Part of a small language model's weights: a variant of Muon for these matrices, 800M tokens.
Each number is 128 + 32 x the weight over the matrix's rms, rounded and kept within 0 to 255. Layers, rows and columns count from 0.

# layer 9 attention value, 512x512, rms 0.142, rows 94-106, columns 0-127
[[ 73 110 101 135 147  99 133 108 142 124 110 138 181  92  80 124 102 118 162 146  54  95 114 150 160 180 152 121 149 151 113 104 105  95 196  75 136 129 133 117 177 171 112  83 125 178 109 141 147 138 151 145 174 174  84 120 134 106 161 166 159  97 144 117 115 149 134 139 164 137 170 128  98  70 102 188  61 120 226 151 131 193  87  62 109  73  78  91 126 175 207 154 146 130 121 129 142 136 155  61  64 115 158  48 131 129 128 169 152 168  99 118 102 166 127 168 158 110  80 156 111 195 144  77 141 120  85 130]
 [150 137  91 142 162 113 140 112 126  89  98 136  92 104 116 123 152 148 113 133 103 105  68 161 168  99 178 157 100 170 171 108 166 127 105 126 121 149 143 150 120 147 196 151 109  81 143 188  90 177 116 123 133  90 121 121 124 185 157 164 101 100 103 140  34  71 103 104 120 104 155  91 103  95 137 128 106 133 131  98 164 184 132 127  93 101 200 186 111 162 171  69  89 144 143 144  38 105 101 104 141 191 134  85  98 158 143  98  98 128 100 138 118 140  91 143 125  96 172 152 111 154 128 156 125 138 129  97]
 [ 69 113 143 182  78  56  80 105 116  98 144  97 104 157 147 140 151 105  81 153  91 123  92 165 160 132 164 108 126  95 187 150 116  96  72  95 123 133 152 132 157 100  96  85  92 114 166 140 125 138 134  94 112 141  83 115 168 102 128 136 141 155  98 142 103  80 153 119 150 119 174 108 122 100 129 131 140 144 100 170 115 155  77 187 108 107 101 147 113 175 113  93 137 134  77 139 138 101 162  74 168 139 135 159 113 131 196 141 133  97 166  82 188  83  93  87 129  99 107 158 104 148 132 173 116 127  93 118]
 [161 155 128 196 136 114  68 145  97 142 138 116 138 164  97 188 129 163 112 130 130  95 104 155 125  91 114 183 108 116 129 130 110 159  65  95  64 122 137 162 162 179  82  80 158 119 140 101 105 160 129 106 161 122 141 173  71  81 130 165 211 143  92 111 107  91 220 142 118 160 112 172 172 120 146 157 158 104 143 126 125  42  83 110 172 132 172  96  74 123 151 134 104 111 185  97 174 134 150 184 167 107  92 147 149 176 181 142 163 102  78  94 143 194 122 162 140 142 123 126 151  83 146 156 124 135 111  89]
 [148 162 115  79 180 149 152 100 108 146  90  98 211  98 142 130 142 171 106  95  94 119 142 154 117 207  80 100 132 123 169 147 141 162  96 164 150  57 135 165 193 146 109  89  95 100 171 126 111 133 183 144 106 110  96 109 136 173 119 135  98 132 130 144 167 158 181 154 131 112  89 125 142 133 108 102 100 146  98  79 148  76  78 172 143 124 148  97 189 134 148 141 145  84 116 126 144 117 161 108 131 102  67 114 124  78 186 149 123 184  97 160 116 126 122 112 136 141 137  87 160 127  89 155  99 105 122 153]
 [126  43  92 122  94 122 137 136 151 150 174  96 154 112  80 146 192  99 139 140 144 150 152 117  99 131 127 108 129 179  97 117 101 111 170 124 141 166 129  87 199 143 105 120 101 124 180 157 155 157 119 108 144 152 129 160 163 102 117 209  95 111 189 126 126 129 117 105 199 107 155 167  84  78 120 116 159  79  62 126 123 148 182 123 161 169 148 151 186  89 151  73 111 139 151 141 122  85 156 117 131 139 104  49 107 182  99  77 104 122 100 161 147 155 141 176 119 157 162  58 101 116 119  69  82  89 118 204]
 [136  68 114 131 148 194 195  97 127 109 136 140  98 109  97 184 189 102  81 139  90 148 182  79 172 166  86 155 133  99 122 152 181 152  76 120  80 116 148 153 125 191 148 115 119 138 157 132  82 145 110 179 137 147 174 181 183  54  88  97 102  78 107  67 134  86 119 111 127 148 117  81 127  86  44 102  64 117 125 107 173 156 134 110 114 106 171 135  85 100 182 117 212 116 202 131 165 186  89 127  97 142 122 117 147 137 155 107 147 125 139 142 143 139 149 141 133 155 179 110 149 141 102  69 201 167 113 185]
 [139 104 173  93 109 118 121 152 152 185 107 153  14  96 121  98 152 165 122 174 144 105  95 123  93 157 167 141 133  59 170  51 150  90 109 203 147 189 116 173 105 142 100 131  98 124 151 141 119 123  87 110 161 143 142 133 157 134  84  83 132 117 116 140 127 188  72 155 122 160  30 153 139 125 163 151 136  73 112 122 183 150  79 211 148 158  83 103 126 100 151 114 117 175 147 112 139 119 192 194  81  88  89 128 114 122 177 125 179 151 101 200 112 102 165 140  98 153 169  99 136 138 130 117 114 155  68  89]
 [159  76 106 172  79 113 135 154 125 153 143 126  96 144 177 184 155 151 192  93 117  27 133 139 152  97 115 112 161 151 118 133 102 121 127 125  99  88 150 181 133 135 111 201 141 167 110 112 117 106 138 145  77 100 132 133 146 137 130 147 171 118 111 146  97 118 127 144 126  90 177 127 175 121 156 129  99  76 117  76 104 123 117 110 161 129 154 201 111  95 214 117 117 165 141 119 100 134 117 127  73 102 101 127 154 197 192 164 144 130 109 122 119 106  60 116 189 108 109  86  69 109  97 124 119 109 136 107]
 [131 148 127 120 191  94 104 155 142 112  92 118 177  68 130 109 132  73 194 103 183 143 155 123 111 138  83 120  19 125 111 172 127 199 162 102  65 158  79 101 125 117  84  96 135 100 171 102 114 110 122 160 158 154 106 150 169 158  95 128 102 114 144 137  97  99 149 110 119  92 123 120 123 103 133 164  91 146 149 110 129 143 161 137 111  66  87 160 180 110 132 122 125  93 122  78  83 176 191 142 128 126 141 117 165 150 121  86 164 121 131  60  98 141 102 172  88  49 135  86 122 146  83 143  90 158 123 101]
 [119 174 154 139 106 139 141  94 104 152 161 149 112  64 132 154 155 138 175 142 103 114 137  69 131 134 146 136 134  70 144  93 134 128 149 135 148 135  87 122  26 139  90 161 167 154 202 118 144 117 137 100 162 191 116 200 117  83  35 164 143 121  96 127  44  98 133 151 108  52 150  82 152 113 155  68 158 105 141 137  67 135 123  80 118 103  80  90 125 141 154 198 140 147 118 180 141 136 154  75 124 125  96 139 136 182 110 132  75 112 153 117  88 166 136 154 116 136 165 157 125 166 121 134 122 160  86 182]
 [146 188 159 151 172 160  62 156  67 182 132 106 105 100 135  95 138 137  95 149 105 124 113 150 153 178 171 130 142 107 132 106 158 107 120 137 123  69 111 113 128 117 136  90 136 149 164 133 174 133 110 142 180 175 107 137 177 100 160 145 124 185 114  99 127 137 203 154 145 119 144 106 125 146  96 177 129 142 152  91 169 106 122 101 133 141 143  94 102 139 136 219 192 138 137 149 119  94 183 148 126 136 102 170  81  89 149 112 104 130  98 117 107 141 178 147 151 110  87 146 135  98  73 143  91 191 108 105]
 [110 133 129 138 175 138 144 117 130 126 125  74 124 115  56 187  98 184  99  80 170 136 117 123 136 105 110 152 103  87 135  87  63  91 120 106 132  85 128 128 146 120 149 117 166 134  57 138 133 117 168 195 151 133 136 153 155 136 163 167 133 167 196  99 198 158 138 126 159 101 123  67 155 139  85 158 114 240  38 136 101 154  78 118 107 162 112  79 127 113 136 131 132 108 145  84 141 194 138 114 184  91 123 151 116  96  79 181  87 177 194 176  85 169 120  92 104 170 157 105 111 129 130 110  86 138 129 111]]
# layer 9 attention output (transposed), 512x512, rms 0.137, rows 94-105, columns 0-127
[[131  90  98 117 141  66 180  64 185  88 127  93  73 174 114 147 137 115 130 111 132  94 155 128 147 127 160 112 137 168 141 120 125 138 143 155 130 185 137 177  85  95  98 116 184 133 149 160 108  96 174 110 141  84 135  96 138  83 122 107 139 186 122 128 134 184  87  91 152 155  91  96 117 103 109 108 152 154 172 156 138 134 152 138 102  93 150 147 137 101 136 151 126  78 149 117 147 136 143  99 169 172 154  81 168 170 130  96 137 125 154 130  96 140 110 137 160 104 131 133 200 106 131 163 160  82 159  99]
 [139 163 143 174 106 159 119  89  65 153  66  98 124 124 200 117 170 144 119  51 177  92  87 131 144  67 154 126 136  90 177 130 135 129 155 106  94 174 135 163  97 107 137 146 184 152 153 160 140  81 110 107  81 125 167  75 112 112 147 118 125 130 143 164  92 104 120  97 122 123 155 113 121 151 143 141  91 163 109 130 119 170  94 159 111 102 112 108 162 113 123 147 123 111 168 179  96 106  97 117 134 125 154 160  92 158 130 146 130 163 125 121 134 143 176 179 103 143 142 114 117 119 101 167 124  71  96 122]
 [155 119 126 182 126  82 163 189 103 168  77 124 126 133  88  91 243 119 119  95 106  87 153  67 156 194 154 144  61  27 190 119 107 123 160  94 107 116 162 151 135 139  92 137 132 164 140 156 116 149 170 123 102  90 138 129 129 110 216 128 129 109 113 129 181 164 114 126 146 177 143  87 122 124 172  91 116 128 154  77 154  74 110  62 149 103 151 146 185 136  60 106 180 132  77 145  81 100 121 126 139  85  71 103  99 136 192 112 109 167 119  70  68 149 180  97 164  95  87 135  90  92 174 102 109  37 139 139]
 [128 188 170 106 100 153 112 137  84 124 105  97 158  97  66 139 155 118 123 126 137 151 173 129 130 152 136 142  78 142  78 128 146 185 132 115  85 154  44 139 125 179 111  84 149 121 197 134 110 162  75 137  99 102 123 154 110 114 139 164  37 101 158 118  84 175  92 107 161 115 140 117 103  59 129 156 153  56 162  48 119 133  77 153 150 127 101  86 121 120  54  51  97  78  87 100 121 137 172 146 125 184 143 121 135 192 146 157 160 128 112  85 121 101 101 175 113 110  98 193  75 100 144 117 149 124 114  90]
 [ 83 124 121 187 152 148  95  81 162 126 148  87 117 101  80 121 141 121 137 145 147 111 193  92  73 140 161 190 123 165 119 184 145 146 176 163 112 124 210  84 155 158 136 114 205 105 149 108 109 123 167  95 123 121 140 164 157 119 120 116  94 132 137 136  98  96 156 142 140 140 143 121  96 121 143 122 166 100 180 104 120 132 156 116 139 142 122 133 164 175 105 135 184 104 171 150 135 169 101 136 126 115 107  93 145  77 169 108 162 199 110 104 102 123 156 146 112 107  86 119  71  55  83  41  66 103 175 156]
 [138 158 152 134 174 169 133  53 108   0 129 201 189  95 152 134 169 107  56 140 114 128  89 143 127 194 135 165  62  95 121 158  98 161 139 156 124 123 142 105 128 110 106 101 154 117 119  80 194 109 109 150 180 119  78  93 160 164 114 140 197 144 118 132 196 103 136 129 121 122 170  77 119  73 138  83 138 177 165 126 103 113 160 198 113 138 112 128 108 126 146  59 156 142 104 154 139  61 137 142  98 113  90 122  98 129  54 165 179 172 158 176 159 123 109 104 113 135 178  87 149 169  81  63 137  84 133 110]
 [ 59 102 156 123 163 115 163  85 116  97 116  76 182 100 147 134 154 128 101 159  86 112 112  97 125 117  52 116  88 157 100  76 106 157 137 113 102 196 167 176 110 129 110  82  94 128 139 128 114 187 127 141  99 122 118 145 165 165 116 161 168 163 127 118 175 195 136 186 116 106 133  70 217 117 111 127 146 169 121 145 116 124 101 110 149 118 113 117 154 141 160 191 179 134  84  66  72 107 155  70  91 118 156 116 106 183 105 124 131 142 160 147 137 139 137 139 105  94 129 134 118  70 119  87 192 154 152 126]
 [ 83 103 137 144  75 151   8 130 133 214 204  67 107 162 131 145 116 107 155 192 117 109  96 125  67  95 131 182  72 128 144  92 176 146 133 118 159  99 145 190 139 116  63 145 125 113 206 129 153 150 112 123 178 134  88 157 127 165 134 119 147 157  75  74 128 141 138 169 140  89 115 168 128  62 136 135 158 122 118 135 200 188 110  96 109 102 135 160 101 179 117  51 103 172 146  95 127 114 156 104 123 104  99 139 121 133 109 118 185 107 110 112 124 123 126 124 182 121 106 123 140 128 139  98 133 112  39 143]
 [ 90 113 123 148 154 111 196 102 169 128 179 112 112 108 137 123  74 114 119 147 167  90 114 108 146 108 136 142 143 158 130 160 113  85 122 106 192 162 173 166 125 123 141 169 106 133 165 152 147  54 118 113 144  86 187 179 126 116 122 127 122 198 151 154 142 156 141 158  96  70 125  61 133 170 115 113 122 157 122  87 172 112  99 169 130 134 144  95 100 213 128 110 156 162  72 111 158 143 148  62 128 130 112  98 160 180 135 140 151  95 109 147 179  80 170 106  92 141  97 111 164 179 134 137 127 123 176 121]
 [177 174 130  86 116 114  53 170 151 114 184 119 155  68 135 123 126 145 172 105 103 146 151 131  48 115 105 106 139  45 117 171 113 149 130 157 115 125 164 137 128 162  92 141  87 140 118 146 127  94  80 157 124 201  56  62 224 109 111  97  99 136 162 136  84 115 182 154 146 146 119 155 118  93 117 212 152 170  86  84 107 130 121 105 167 104 125 139 154 136 164 172 173 102 112 121 132 148 107 126 110 156 143  67 128 137  93 174 138 121 103  72 170 150 120 141 164 109  38 122 126  80 151 188  78 149 129 121]
 [165 152 162 128 116 140 192 151 143 164 102 199 143  84  89 210  73 143 163 128 120  94  94 121 122 123 131 118 137 117 120 123  81 194 137 192  66 117 190 117 104  82 116  87 176 126  45  91 170 140 115 172 109 152 140 142 145 100 140 142 147 160  99 199 143 104 110 132 115 133 136  95 110 102 212 166 153 110 121 156  80  76 116 133  81  92  65  77 173 141 127 142 168 104 120 100 142 170 167 184 135 161 195 193 145 127 103 118 126 113 157 149  93 111 151 200  77 104 118 169 150 142  58 139 121 108  77 127]
 [116  67  92 134  98  93 181 140 145 104 169  97  84  94 133 215  75  91  83 165 177 145 133 163 110 178 136 137 213  83 144 159 145 124  84  88 114  44 133 142 157 158 192 110 159 110 157 169 126 137 122 141 107 125 153 136 121 149 160 131  48 110 157 132 109 121 132 152 163 138 148 155 192 110  92 163 153 115 177 125 134 148 214  72 114 128  22 109 162 143 126 255 105 157 130 127  72 146 143 106 124 140 168 166 120 103  86 128  85 144  83  71  74 103 117 102 151  83  80 147 141 143 136 104 100 145  84 127]]